config = dict(
    num_hidden_layers=9,
    hidden_size=128,
    num_attention_heads=2,
    num_key_value_heads=2,
    head_dim=64,
    intermediate_size=640,
    vocab_size=5997,
    hidden_act='gelu',
    norm='layernorm',
    norm_place='post',
    norm_eps=1e-05,
    positions='learned',
    qk_norm=False,
    attn_scale=0.125,
    bias='all',
    tie_word_embeddings=False,
    parallel_block=False,
    init='normal',
    init_std_qkv=0.0442,
    init_std_o=0.0104,
    init_std_up=0.0442,
    init_std_down=0.0104,
    init_out_by_depth=True,
    optimizer='muon_variant',
    learning_rate=0.00184,
    lr_mult_o=1.5,
    beta1=0.95,
    lr_head=0.00726,
    warmup_steps=200,
    schedule='wsd',
    decay_fraction=0.901,
    decay_shape='pow',
    final_lr_fraction=0.0,
    batch_tokens=16384,
    max_seq_len=128,
    doc_mask=True,
    train_tokens=107600000,
    max_steps=6568,
    dataset='wikipedia_en',
)
Each number is 50 + 12 x the weight over its row's rms, rounded and kept within 0 to 99. Layers, rows and columns count from 0. The size before them is the row's rms in percent of the matrix's.

# q: layer 3 attention query, 128x128, rms 0.0715, rows 0-26, columns 0-127
# k: layer 3 attention key, 128x128, rms 0.0706, rows 0-26, columns 0-127
q0 102:48 47 39 52 63 00 72 42 55 49 53 58 32 44 59 72 34 72 56 35 56 31 43 72 61 38 70 31 50 49 39 62 43 53 40 59 59 51 46 43 40 33 56 52 60 50 56 40 55 65 66 28 72 59 75 54 26 57 62 57 34 53 49 57 59 50 51 44 52 54 55 38 48 30 54 17 38 60 39 42 46 55 58 43 36 55 59 77 58 54 51 64 47 60 41 33 53 45 60 56 43 43 46 37 57 42 53 64 35 53 53 52 45 64 55 50 56 48 57 56 74 46 53 55 51 53 37 61
k0 097:72 47 62 39 66 58 59 43 70 31 49 37 57 37 46 45 40 53 67 43 55 40 43 42 62 75 52 40 37 45 54 48 56 51 52 35 24 37 45 41 80 53 65 53 55 39 53 71 48 27 34 70 44 56 54 52 64 57 49 73 46 55 63 54 49 51 38 69 42 42 23 80 59 86 56 42 58 57 49 41 58 60 24 69 52 51 42 39 62 33 50 42 62 49 62 59 44 60 60 59 62 52 43 34 56 50 52 33 49 56 62 42 50 46 37 41 47 38 41 40 36 53 45 41 55 46 37 38
q1 093:46 41 54 45 40 51 46 10 64 54 57 61 75 42 66 49 59 57 49 51 61 50 52 50 28 58 48 28 37 55 58 49 49 43 46 39 46 64 63 32 54 74 47 43 62 22 45 43 42 54 43 69 71 36 58 31 54 15 51 52 32 55 27 64 53 54 41 35 64 79 59 44 29 56 48 48 50 56 38 61 56 60 41 42 41 67 58 53 55 42 37 39 49 70 43 55 50 59 50 68 49 52 71 61 66 45 43 52 51 55 57 60 38 47 47 56 40 48 26 44 68 50 47 60 41 30 40 49
k1 096:44 28 58 58 56 55 44 47 42 45 38 63 29 57 46 61 48 68 63 67 28 43 28 67 64 46 59 72 71 59 35 61 39 68 69 44 45 65 55 50 36 26 45 71 48 58 49 61 42 57 53 42 44 56 64 52 38 50 51 54 75 52 91 47 58 48 44 50 52 52 30 66 70 46 59 50 73 42 39 41 32 41 42 54 50 39 45 51 44 39 66 54 52 57 54 43 31 47 43 37 68 49 55 44 45 55 46 43 37 30 39 49 64 44 66 39 41 70 53 55 36 47 33 52 28 41 53 38
q2 103:55 55 55 69 52 53 50 37 49 47 40 44 33 72 53 59 45 54 71 59 47 33 36 55 30 55 59 47 35 34 46 43 35 56 28 46 40 64 43 48 35 61 75 55 48 45 46 58 34 39 46 76 36 39 67 54 77 44 40 78 40 45 44 52 58 45 49 49 50 36 55 72 66 32 59 41 66 53 40 25 39 47 48 57 57 60 50 34 47 55 49 42 58 40 46 62 43 71 47 41 51 68 65 31 58 69 45 33 30 70 53 27 73 46 41 49 50 59 60 62 59 42 48 61 49 52 28 60
k2 110:48 45 39 38 47 37 59 55 55 88 44 56 65 40 46 55 37 70 25 47 11 40 55 39 45 43 50 56 54 56 74 60 65 59 57 54 50 52 76 53 62 34 29 62 47 47 60 66 49 55 33 53 51 52 36 54 49 48 60 45 33 49 43 48 56 47 54 42 60 67 31 61 54 52 52 53 57 30 57 53 64 39 70 46 46 46 34 73 71 56 34 58 42 47 52 41 73 34 66 50 59 36 70 47 46 40 60 66 63 34 38 59 43 47 43 60 36 43 37 44 31 39 55 48 38 45 68 47
q3 112:50 60 46 51 68 49 58 29 64 50 57 48 41 73 40 41 32 75 56 55 65 47 59 34 42 47 70 44 55 49 38 31 37 62 40 43 47 41 59 41 58 46 56 45 45 46 64 58 69 63 46 52 51 49 40 34 74 57 76 42 58 63 42 51 65 64 35 51 64 31 51 58 35 54 36 58 56 55 72 62 55 45 26 55 42 48 23 30 61 46 42 57 54 49 60 58 71 20 38 41 54 63 36 35 48 44 37 44 59 44 30 62 67 65 35 35 49 61 51 32 41 64 54 60 50 72 49 36
k3 106:52 48 47 50 59 65 34 62 42 52 42 32 36 42 55 52 60 41 49 49 29 51 54 52 45 35 27 76 32 41 72 38 63 36 50 56 67 41 61 48 58 63 63 36 59 52 55 53 59 48 50 60 50 57 33 70 52 64 34 66 47 64 57 53 29 36 44 48 86 58 31 71 37 49 61 69 66 52 47 58 38 45 58 23 43 56 53 39 37 50 36 47 33 59 45 60 57 51 48 49 53 54 86 43 62 55 50 47 40 55 33 40 53 42 52 47 69 43 66 59 38 22 51 53 36 57 64 39
q4 106:76 60 33 55 35 40 55 45 43 53 57 62 69 57 60 50 25 52 69 65 61 37 30 63 38 63 31 49 45 46 48 45 48 47 46 66 66 38 30 38 53 72 31 54 34 63 61 40 39 82 83 52 51 52 18 37 45 47 58 56 44 32 43 55 57 57 58 41 57 36 45 35 56 54 46 29 50 45 48 54 35 53 52 59 52 62 40 74 55 49 47 39 56 50 62 52 40 40 49 38 44 34 40 51 60 46 48 23 46 41 57 44 58 51 43 52 23 43 55 65 59 43 56 33 34 58 38 40
k4 110:44 36 49 62 57 40 62 57 40 52 52 20 51 45 70 62 52 62 61 51 24 55 66 55 59 50 61 71 57 57 51 45 69 44 52 38 58 64 48 52 54 50 49 65 66 46 42 55 27 34 59 63 39 62 67 63 22 60 59 47 54 71 48 51 56 50 31 50 46 53 55 38 45 38 51 76 62 54 51 33 35 45 26 56 49 43 55 35 50 45 59 51 40 48 20 52 54 57 38 57 30 42 55 49 21 50 38 49 51 81 41 72 39 57 57 40 53 48 31 35 38 37 34 41 40 62 55 67
q5 108:50 52 72 53 50 55 40 39 53 47 41 67 57 52 47 60 59 41 61 65 37 43 58 36 62 48 43 53 64 62 34 45 35 46 49 41 69 46 25 54 22 55 58 36 33 42 37 69 35 48 48 57 54 58 53 44 41 38 48 57 53 53 42 41 24 60 46 59 39 60 58 50 46 23 36 58 24 44 62 53 36 24 57 48 52 52 67 40 57 44 65 60 45 54 45 35 53 43 36 18 63 54 60 53 36 51 73 68 74 51 52 48 50 43 65 44 77 64 52 37 38 56 68 80 56 55 44 58
k5 108:42 49 25 54 63 45 50 57 77 57 57 59 34 64 51 37 43 43 31 37 48 54 26 60 42 37 50 32 49 62 44 43 41 59 52 59 42 49 58 54 50 53 35 46 52 46 59 40 52 66 48 41 61 49 45 54 79 60 47 32 30 32 53 45 51 41 55 44 49 74 40 60 35 40 77 67 53 62 48 49 50 76 50 41 67 39 55 43 50 51 48 55 61 42 71 31 43 54 68 61 50 47 33 69 43 56 27 45 39 54 63 94 55 34 49 46 56 55 65 53 46 36 61 53 36 44 34 31
q6 105:46 62 51 51 36 49 59 26 77 58 43 43 49 43 44 55 51 38 38 52 56 40 38 34 52 51 63 37 45 60 50 62 49 47 63 60 33 59 44 48 55 30 67 51 37 40 60 51 51 48 59 57 74 28 60 33 58 33 44 71 47 43 59 43 59 67 51 40 37 44 56 60 72 70 57 33 59 30 32 28 45 58 70 52 54 58 39 48 28 44 34 49 67 48 48 35 19 61 51 69 47 46 48 40 62 39 52 52 19 45 71 67 34 65 68 51 51 43 35 54 50 38 43 63 55 52 41 53
k6 101:53 50 41 51 38 51 66 52 61 35 36 53 42 65 53 52 36 86 51 45 35 56 63 51 35 49 44 47 50 46 56 52 27 55 31 38 42 56 52 27 72 59 51 39 66 52 48 69 49 56 64 63 33 37 51 43 59 41 57 53 52 48 40 66 52 45 25 36 46 53 37 48 47 60 36 41 45 66 36 49 51 43 31 48 51 45 58 77 68 73 49 53 20 35 52 39 80 43 37 48 60 44 51 64 56 43 43 58 54 44 57 48 56 42 44 52 37 62 40 71 60 38 35 16 41 72 61 52
q7 099:64 30 66 71 34 62 41 60 57 31 59 70 52 69 44 63 57 33 47 58 54 40 53 51 65 45 47 53 35 36 53 33 63 64 35 48 52 40 54 61 57 41 50 41 61 49 68 62 41 56 41 36 50 62 45 57 43 42 39 57 64 43 44 54 46 58 47 46 49 82 42 70 78 63 47 63 41 54 37 32 61 33 39 46 41 48 48 40 57 51 23 52 41 33 59 48 44 30 72 57 18 47 29 67 47 59 58 54 72 45 44 53 35 37 41 51 52 64 48 63 37 23 58 59 41 45 49 59
k7 104:37 51 45 56 31 40 56 42 67 60 69 53 48 45 50 49 58 69 64 53 30 55 46 64 60 63 26 45 56 64 61 53 37 56 58 54 38 34 51 45 23 64 49 37 39 26 50 34 61 60 55 70 64 44 50 40 39 41 45 50 48 44 81 33 51 30 56 46 43 46 53 38 22 50 33 43 32 55 51 45 48 55 55 47 61 57 65 72 54 63 33 55 67 45 54 55 37 47 37 62 54 35 66 57 36 32 53 59 45 36 64 62 39 58 74 46 37 42 72 36 52 44 55 64 61 59 65 28
q8 102:56 55 61 45 45 52 60 47 63 48 63 30 36 58 68 58 69 52 48 56 27 42 47 40 34 50 53 51 45 63 41 45 66 64 51 32 41 49 63 36 66 42 42 43 42 29 59 51 49 43 48 58 33 61 53 27 55 57 68 49 59 52 21 46 42 35 43 27 47 56 52 47 46 34 46 45 70 25 54 33 56 61 40 45 77 47 45 70 66 27 55 45 62 62 58 66 76 47 35 43 67 68 67 65 34 61 61 40 51 52 38 31 47 38 55 40 67 37 55 37 31 59 55 49 52 63 61 46
k8 102:74 55 23 51 42 48 34 47 56 30 52 51 41 36 29 44 36 54 22 66 65 61 17 43 72 49 61 35 51 85 62 49 54 41 50 55 47 54 65 68 56 58 46 58 63 60 43 49 52 57 38 55 52 43 33 55 44 36 54 55 63 57 66 59 69 46 39 44 64 37 50 40 54 44 48 58 38 55 59 58 55 31 60 58 27 56 57 37 48 49 40 52 33 36 57 45 29 43 71 38 45 51 46 60 68 47 51 46 49 42 51 54 54 63 40 42 64 48 37 67 55 18 43 56 34 27 52 43
q9 104:43 27 57 49 59 38 44 35 39 67 44 56 48 40 60 66 19 56 35 60 54 33 56 50 61 70 36 46 69 30 26 62 48 52 66 35 38 46 40 50 47 31 54 58 73 44 51 81 43 50 60 31 60 44 58 41 70 44 49 47 60 43 50 81 46 41 48 44 43 52 62 51 56 55 75 50 40 51 39 53 52 47 40 50 59 49 54 52 49 49 53 56 50 53 30 40 54 50 28 71 51 20 47 43 64 44 47 62 36 49 57 46 68 34 55 50 57 62 68 54 81 36 43 54 42 64 36 38
k9 106:42 64 47 58 76 63 79 51 60 50 34 35 43 53 35 38 60 59 62 39 43 66 59 49 44 59 57 41 51 60 67 26 55 51 34 68 50 50 31 55 49 60 47 36 13 49 45 49 55 51 64 60 42 63 35 47 48 47 58 77 52 58 60 52 54 69 53 43 53 41 29 59 50 40 51 35 70 50 37 50 56 56 70 43 88 47 41 54 48 46 47 34 51 53 71 54 56 59 56 58 39 73 39 30 45 43 43 53 56 52 41 34 63 73 54 34 46 57 53 50 40 48 41 23 54 60 45 48
q10 109:62 47 62 54 45 34 53 64 60 53 56 44 59 50 50 47 51 51 44 39 58 50 57 56 60 52 28 66 51 54 30 19 53 57 45 43 43 72 47 56 64 53 41 55 38 59 50 53 45 56 41 66 44 55 36 37 62 53 35 49 17 47 41 65 48 62 33 61 31 54 37 72 49 55 70 48 45 34 68 48 50 42 66 59 52 41 65 68 64 71 38 38 36 60 54 63 75 49 45 27 43 73 63 22 39 66 41 49 57 84 33 48 37 53 47 52 57 56 42 55 58 71 54 55 41 59 46 35
k10 103:30 35 54 65 49 52 53 55 46 40 54 61 61 63 53 39 51 49 52 54 42 65 44 35 61 45 49 66 60 56 47 82 61 66 33 55 39 28 37 33 47 41 44 51 33 59 52 45 41 41 42 45 41 54 34 46 57 33 56 38 50 39 59 65 47 45 38 59 72 40 56 41 45 40 30 63 32 72 55 62 55 68 43 38 53 25 42 26 67 54 49 54 49 47 54 84 49 53 78 53 39 52 48 67 48 52 76 23 39 28 48 64 63 61 54 42 35 57 41 39 29 49 57 54 49 54 59 55
q11 111:50 53 64 59 58 57 54 36 52 53 75 37 57 52 62 41 39 46 32 20 57 52 61 56 51 64 71 27 44 37 47 70 40 48 47 35 36 35 61 55 57 52 62 55 48 49 56 53 39 33 55 44 52 42 63 47 65 44 46 47 49 51 59 46 59 74 55 45 29 55 39 53 31 63 50 15 23 42 38 52 48 63 61 46 57 47 57 62 28 67 50 34 51 60 40 28 47 64 45 50 74 50 38 50 60 76 60 60 34 62 58 52 70 66 56 51 50 52 60 58 29 58 40 47 43 61 29 69
k11 102:52 38 55 62 46 35 58 33 52 45 21 55 38 21 32 59 57 56 41 57 62 61 56 46 39 55 58 64 44 54 51 70 43 58 39 56 65 58 62 39 60 54 55 63 43 51 38 68 51 56 64 51 57 64 51 67 65 28 69 50 35 51 47 57 67 54 48 31 49 24 40 56 42 54 47 48 50 59 64 40 16 49 62 53 47 59 47 47 76 37 75 58 60 44 45 54 75 36 51 54 34 59 43 44 49 43 74 53 25 42 60 37 47 25 29 36 29 52 56 42 58 51 40 41 51 53 60 48
q12 094:64 48 62 51 57 55 56 46 44 57 62 54 64 29 24 61 69 37 57 46 28 32 67 26 62 41 60 43 60 52 51 52 50 66 30 67 54 53 66 40 37 50 42 49 49 70 47 38 62 39 49 73 57 40 48 36 57 51 23 41 66 54 45 53 45 50 61 49 41 46 59 37 44 40 52 55 32 56 66 71 25 25 45 51 56 48 74 42 20 30 42 80 43 39 48 42 55 34 54 51 58 57 49 51 47 50 60 45 47 51 50 47 23 31 61 63 58 43 53 42 45 52 60 38 43 37 62 65
k12 100:41 61 46 39 38 38 43 51 62 40 45 53 07 59 60 26 53 05 64 51 46 68 44 48 56 47 44 61 46 55 47 66 48 27 66 45 38 46 60 48 58 67 63 34 40 36 35 39 27 62 47 53 59 37 58 61 56 45 69 47 43 60 44 57 58 36 50 51 48 63 45 52 52 39 53 63 40 48 71 50 54 59 40 37 59 63 52 49 59 75 66 25 54 33 59 51 42 64 53 52 53 45 34 53 57 46 57 73 66 37 41 66 54 51 48 53 56 62 47 51 53 63 61 37 58 58 29 34
q13 107:89 59 53 39 72 48 63 49 54 57 63 79 52 47 46 47 50 36 36 56 73 58 34 46 58 33 49 41 37 42 31 42 65 63 32 30 67 49 78 50 44 54 38 56 48 65 52 53 37 50 37 70 52 42 44 38 69 46 35 59 27 68 44 45 47 40 37 51 49 50 37 54 47 50 40 73 41 58 55 43 66 49 61 59 47 48 39 56 62 41 63 62 62 40 39 74 58 68 46 56 65 42 48 24 51 54 45 47 49 62 29 36 45 68 45 42 49 62 39 51 43 32 45 42 44 52 69 48
k13 104:21 40 45 61 68 41 20 66 34 43 45 42 49 54 47 32 65 60 59 56 51 49 51 55 25 43 54 66 44 66 73 61 66 41 39 55 31 59 51 32 43 40 45 41 35 44 52 49 53 42 51 41 74 78 58 41 41 44 49 55 72 48 52 49 40 43 70 45 87 52 41 45 51 60 55 80 33 35 61 71 48 41 29 52 47 49 48 47 44 31 53 56 50 42 60 47 56 60 50 45 58 57 54 58 39 40 70 51 64 38 54 65 28 31 51 54 40 41 62 43 61 47 45 40 53 64 48 52
q14 101:72 34 44 43 30 54 39 61 47 63 53 57 46 38 56 46 63 44 46 51 55 50 56 60 43 66 31 52 62 40 59 69 39 55 65 54 24 49 42 61 36 41 43 51 39 34 41 55 41 58 77 47 62 43 67 69 34 56 62 65 51 44 50 44 57 53 47 27 61 50 46 53 70 39 58 40 48 58 26 45 50 43 59 45 31 32 58 56 10 66 60 50 60 39 44 32 63 34 55 66 56 55 32 56 73 42 35 78 42 49 73 43 45 44 42 48 41 37 42 55 47 50 65 38 69 57 53 45
k14 099:44 57 42 38 66 51 61 43 63 59 41 50 48 41 40 55 33 60 58 44 61 48 41 61 50 57 51 65 52 46 54 39 36 38 28 56 64 55 52 49 53 40 62 40 70 56 39 42 58 50 38 45 44 54 68 47 61 39 48 30 51 44 34 53 55 53 57 79 00 39 51 58 48 55 54 29 41 35 30 62 58 47 42 57 66 49 67 54 56 27 63 66 42 77 47 45 58 41 44 55 31 35 29 62 53 52 53 46 49 56 61 61 69 72 69 47 78 33 54 62 48 55 48 50 69 62 55 45
q15 100:38 47 47 64 57 57 44 51 28 73 45 50 47 52 56 53 59 43 56 51 61 38 35 42 66 55 52 55 44 45 39 41 46 67 69 59 53 51 36 54 24 47 56 44 29 48 10 66 43 56 46 44 30 42 56 65 50 52 57 41 52 39 57 61 38 56 60 53 47 55 47 69 57 47 61 55 65 38 55 40 52 61 44 57 45 51 50 64 36 71 41 60 21 46 38 24 47 48 46 51 39 34 38 60 33 55 61 82 63 41 85 46 64 67 46 30 54 41 56 59 58 50 52 47 57 68 35 71
k15 099:53 80 56 38 34 58 75 44 60 60 44 25 51 64 37 43 36 65 47 60 41 62 53 59 41 45 49 28 39 52 51 51 35 36 47 62 54 43 40 46 56 37 40 31 45 65 73 32 64 61 49 38 51 49 47 43 28 65 45 32 29 44 40 61 47 62 45 59 59 45 52 41 34 60 41 43 61 59 56 50 45 60 43 48 67 26 38 50 51 49 63 46 66 46 55 39 45 42 64 82 54 39 50 57 75 51 51 47 26 58 54 83 50 62 41 64 54 42 69 50 39 54 57 37 40 59 54 24
q16 094:49 65 50 61 49 52 55 52 41 70 47 58 51 66 58 34 39 52 62 54 39 44 37 50 59 59 44 45 55 53 55 60 63 67 24 33 43 50 54 76 24 63 57 63 49 42 52 50 56 44 35 44 35 40 52 55 31 38 58 55 60 45 52 33 78 63 72 38 37 29 49 35 44 51 52 38 69 67 52 61 60 36 65 60 29 53 64 43 44 48 48 52 39 53 68 55 24 50 42 61 57 35 33 42 64 26 32 66 48 45 64 51 50 50 39 39 74 22 55 59 61 57 77 51 40 46 43 44
k16 101:49 50 58 51 71 62 55 47 65 45 44 46 47 48 48 65 61 56 67 47 48 54 60 53 33 63 51 45 48 28 56 40 40 37 75 53 35 56 46 52 66 65 44 26 55 57 45 20 56 45 31 49 60 37 43 57 81 39 59 53 42 55 32 72 53 47 37 56 48 43 49 57 64 37 72 38 50 33 46 61 59 68 44 27 55 45 57 54 44 52 46 56 60 35 47 41 42 51 43 46 50 31 57 53 41 57 47 96 36 38 41 45 55 51 47 83 36 62 57 44 43 41 31 57 32 36 62 59
q17 104:71 64 60 50 48 45 49 49 49 62 62 66 31 39 60 56 58 41 53 36 45 64 53 75 57 53 57 61 41 58 37 55 17 54 48 60 43 52 40 43 49 40 39 29 49 52 50 52 42 34 41 43 52 39 85 40 54 55 53 44 64 26 38 63 53 46 35 47 20 47 40 73 55 58 57 31 55 44 60 44 60 54 48 47 51 52 61 71 66 33 32 62 68 54 62 33 50 50 48 72 42 45 25 38 30 36 51 59 43 51 62 61 60 41 67 49 69 43 76 38 58 58 40 50 50 51 30 56
k17 098:40 65 55 60 65 53 73 34 59 42 51 50 50 59 49 43 31 53 38 53 59 53 23 42 59 70 47 57 46 44 72 35 33 60 47 38 36 09 51 43 54 62 52 60 51 59 41 56 53 64 45 79 38 61 42 43 48 52 37 44 34 77 52 70 56 45 49 53 59 41 30 40 44 45 50 26 46 43 56 52 51 59 39 34 47 72 51 38 53 55 47 40 48 25 61 47 45 65 53 47 59 55 41 74 61 60 61 50 20 49 55 59 30 56 30 64 51 51 40 47 37 40 53 38 36 59 67 54
q18 103:47 44 78 52 44 48 38 51 55 51 41 72 50 53 58 66 57 52 54 29 67 57 57 61 43 54 57 52 41 34 55 54 57 60 43 74 63 49 66 49 55 37 57 61 47 42 19 28 50 60 61 29 44 49 41 68 61 45 59 47 55 47 41 54 63 49 69 20 46 45 41 53 65 54 68 37 70 74 65 33 41 52 33 58 54 47 48 30 67 46 56 48 45 69 16 41 27 51 48 52 63 73 56 42 40 64 35 32 55 59 48 61 48 47 44 37 57 36 39 48 46 38 40 65 38 49 60 56
k18 101:64 54 39 51 19 66 38 67 41 69 43 38 48 53 53 54 62 73 25 66 69 37 51 42 58 50 59 52 29 62 55 57 43 40 57 49 61 33 57 56 37 41 50 50 54 42 60 52 54 37 30 44 52 37 70 56 51 46 50 40 33 40 55 48 37 50 43 74 49 45 20 61 55 74 54 41 46 38 58 47 46 49 69 47 53 49 58 54 41 47 48 61 60 40 38 79 55 68 67 44 64 48 51 62 34 32 53 57 34 46 44 48 39 71 61 68 46 45 52 55 52 75 51 39 64 75 45 74
q19 104:69 48 49 59 61 62 62 54 45 63 50 55 52 38 64 29 62 51 56 44 39 68 72 69 39 61 53 62 40 54 57 46 28 36 39 61 03 51 61 57 45 54 51 43 66 53 61 54 34 57 27 53 43 60 59 54 50 66 33 61 37 35 53 45 46 71 75 49 51 26 36 59 47 49 47 21 46 51 73 50 39 52 51 61 71 30 56 41 44 60 50 38 43 44 53 73 60 55 32 55 41 37 37 48 37 46 55 39 47 46 43 43 59 46 63 38 61 61 29 57 49 34 53 59 38 57 52 49
k19 111:19 48 46 53 62 42 38 62 45 56 48 41 46 57 36 50 46 60 49 49 74 40 51 50 59 42 56 52 37 44 52 48 66 63 51 43 77 51 44 57 55 54 30 71 31 62 37 52 53 49 58 51 25 17 56 35 67 32 58 30 52 61 59 67 47 28 32 67 48 52 48 65 42 25 63 70 47 59 53 60 41 52 35 38 37 61 35 60 53 36 60 48 63 40 40 58 52 45 55 48 44 48 48 54 46 48 55 68 69 50 37 37 29 61 29 70 47 50 73 44 41 67 66 51 53 33 66 51
q20 095:45 43 56 36 45 66 45 82 44 36 59 45 45 56 53 59 51 35 63 35 62 51 41 39 64 54 21 59 60 47 63 53 44 44 45 33 55 52 44 62 24 52 53 37 63 53 46 70 30 35 64 38 41 49 57 44 61 55 52 59 34 66 45 28 47 62 77 41 27 54 58 67 44 52 48 43 28 38 79 60 66 65 57 51 49 64 44 63 66 66 44 53 55 42 51 33 52 49 45 50 44 66 32 57 57 35 37 58 64 45 57 49 59 30 31 77 36 53 38 52 47 32 36 56 57 48 43 59
k20 094:48 51 71 61 48 30 66 42 52 58 68 43 55 54 46 49 26 56 49 48 60 42 64 54 35 75 57 58 56 56 44 48 42 55 51 49 46 39 47 47 44 45 32 48 71 73 46 43 38 60 28 22 55 30 59 55 41 51 54 49 62 53 49 40 44 31 64 57 42 39 53 44 54 57 31 37 36 52 45 48 41 62 74 31 56 33 56 52 43 55 42 63 54 34 46 45 57 56 47 59 30 58 50 36 37 38 55 63 51 42 53 63 34 39 62 33 81 48 77 21 37 31 75 42 48 60 30 61
q21 103:49 57 39 58 47 63 53 47 48 54 61 59 74 38 21 62 48 69 37 45 64 29 66 52 42 75 74 52 45 40 61 61 62 45 38 43 70 57 50 41 56 49 55 58 61 35 64 40 57 35 61 40 51 49 84 62 59 62 18 58 44 43 42 54 63 58 40 39 42 39 52 56 51 61 36 35 47 39 36 51 35 46 37 70 42 55 46 31 56 40 54 31 57 66 46 33 49 59 47 34 60 56 68 41 58 34 43 64 46 46 62 27 61 45 52 47 43 63 50 47 66 39 39 46 59 48 23 62
k21 102:57 38 53 61 52 24 42 57 39 63 41 56 38 45 61 31 55 52 73 36 43 41 45 61 55 60 54 48 64 56 43 51 41 59 39 45 62 55 88 58 60 46 23 59 43 41 38 79 62 57 65 44 60 60 45 46 52 50 58 57 50 38 36 45 51 60 42 59 55 61 36 58 63 45 49 40 43 28 61 23 60 45 65 34 44 38 51 61 48 41 34 69 70 60 61 67 71 26 40 55 66 68 46 41 59 53 58 63 21 59 46 35 45 38 53 42 32 40 44 50 43 43 46 70 47 64 57 56
q22 099:43 55 48 40 62 39 60 58 53 59 64 61 54 62 66 41 28 76 41 47 43 37 32 57 51 47 56 61 45 35 47 51 42 31 64 58 34 28 71 36 54 36 56 54 41 54 54 67 34 49 46 45 47 58 21 43 67 46 41 48 41 51 40 69 63 55 52 55 52 64 37 67 33 58 67 36 62 43 54 59 60 52 54 65 31 30 65 45 64 44 48 48 29 65 59 46 63 53 40 47 76 72 77 55 42 38 44 56 44 42 61 61 81 50 69 47 44 40 45 52 43 38 45 56 39 68 54 33
k22 097:59 47 69 56 67 57 56 64 75 62 51 29 52 49 40 46 52 46 35 57 44 63 69 28 50 54 61 21 39 47 55 61 63 75 36 44 63 62 45 51 61 41 24 41 42 49 41 41 57 54 56 52 63 54 78 55 44 50 50 64 35 61 53 70 53 55 40 41 56 23 53 55 53 51 49 62 58 62 55 48 45 50 45 35 34 54 41 50 41 41 26 61 49 34 31 76 49 38 56 56 34 56 45 48 71 55 44 35 40 35 35 45 44 73 37 58 58 49 48 84 61 45 50 51 67 39 41 38
q23 103:53 52 48 58 33 50 37 52 56 35 52 53 55 54 51 68 69 35 64 49 57 35 33 35 56 81 60 38 80 61 43 69 30 55 43 56 34 59 14 59 50 37 53 56 68 70 68 32 49 30 77 41 22 52 58 61 45 43 42 49 42 34 44 53 51 46 52 66 32 69 57 54 50 49 32 51 56 36 44 67 60 51 47 53 62 45 53 40 54 58 47 51 66 61 44 49 39 46 42 54 60 42 57 56 55 61 47 28 41 41 48 46 44 30 41 31 76 48 66 42 38 49 44 58 57 39 48 59
k23 109:70 43 52 45 38 54 68 68 43 42 60 75 54 43 56 43 38 35 51 49 48 47 63 56 71 46 39 56 51 62 64 43 56 62 57 57 43 27 45 56 45 60 44 57 45 25 46 51 57 83 72 50 50 54 55 37 57 72 72 58 35 51 49 32 44 63 25 38 52 52 41 59 53 45 71 32 43 51 51 36 43 46 41 55 32 35 63 45 53 72 54 36 29 67 50 44 50 39 68 34 41 49 39 51 56 24 71 69 41 43 57 62 41 50 51 60 43 34 64 35 61 40 54 41 55 38 24 48
q24 105:52 49 45 56 38 24 55 60 48 61 40 62 80 58 52 30 41 69 63 41 57 51 53 55 42 45 59 38 39 47 43 33 53 44 31 63 51 52 44 54 82 48 35 41 48 54 60 47 30 52 39 49 43 38 46 46 73 49 51 68 38 59 60 58 35 38 50 52 62 48 39 66 52 62 29 64 70 50 82 70 75 38 47 27 50 45 38 57 53 54 50 42 39 74 37 65 67 47 51 28 56 44 55 30 46 56 62 32 40 45 61 49 37 52 57 40 44 30 58 45 42 56 58 30 51 54 66 61
k24 098:41 52 38 27 65 53 49 83 53 63 60 48 47 71 34 58 66 32 49 69 54 66 56 41 44 54 55 66 46 44 47 32 43 47 75 30 35 53 35 45 33 34 58 59 50 38 32 31 48 82 44 56 30 62 49 44 43 63 38 44 56 71 44 62 27 40 46 64 52 51 75 51 60 52 48 76 37 61 61 55 37 39 48 56 52 44 63 33 68 40 45 68 35 41 51 66 66 62 56 58 51 51 48 54 45 58 51 33 51 50 25 44 53 41 52 49 52 46 64 56 50 59 40 49 50 43 68 56
q25 093:52 29 57 55 34 49 55 62 41 62 57 75 55 57 70 52 54 74 47 34 51 46 59 73 57 60 51 40 41 38 58 41 56 39 56 39 76 56 57 49 63 49 46 52 56 53 25 74 57 47 40 51 46 49 45 54 40 34 57 54 51 37 71 37 43 51 37 58 71 58 52 41 41 30 42 36 53 51 52 33 47 61 39 64 57 50 51 45 58 33 25 62 52 51 40 33 35 44 35 14 74 31 44 51 67 57 47 25 39 59 55 67 31 59 70 52 54 58 43 42 59 32 35 50 60 46 45 53
k25 094:50 44 39 48 48 60 58 53 32 34 70 40 40 47 20 34 54 61 43 68 38 36 36 42 47 71 34 44 55 50 57 57 54 59 57 48 50 59 63 39 42 49 41 49 30 37 78 65 35 51 62 35 48 52 57 22 62 58 46 32 59 66 48 59 62 51 61 36 41 61 71 87 73 73 39 48 75 52 51 60 36 49 60 44 28 57 44 31 43 52 64 48 53 66 51 62 50 38 59 64 45 49 44 63 31 40 31 47 38 57 44 59 37 56 49 57 47 52 51 65 49 46 50 64 62 53 53 58
q26 102:60 38 52 54 48 53 76 31 45 52 36 43 48 69 56 48 45 49 69 61 50 56 32 47 31 55 52 67 29 52 43 37 45 58 49 38 42 46 60 61 74 61 43 52 68 64 33 55 26 61 57 70 68 37 42 51 36 71 46 53 59 48 49 45 27 50 38 49 46 36 54 51 44 42 39 62 40 39 57 52 29 59 30 65 48 48 42 57 75 63 60 59 49 53 51 38 64 59 56 57 53 52 18 57 38 40 59 65 24 54 60 35 53 59 36 60 72 26 60 43 47 42 55 45 29 52 69 53
k26 101:53 59 48 47 51 54 42 51 43 42 65 30 45 60 49 31 50 59 47 67 62 53 47 70 39 47 44 51 32 56 78 41 75 55 61 59 61 54 46 44 51 73 37 41 31 75 54 46 42 57 66 32 54 49 71 63 48 62 48 37 59 45 42 58 67 26 52 49 51 53 46 24 48 37 77 41 46 43 70 44 44 32 31 50 65 46 41 60 65 40 57 42 64 56 63 60 51 46 51 57 42 63 81 62 31 52 50 28 77 41 37 49 34 38 52 45 49 59 31 48 28 39 52 45 48 57 57 46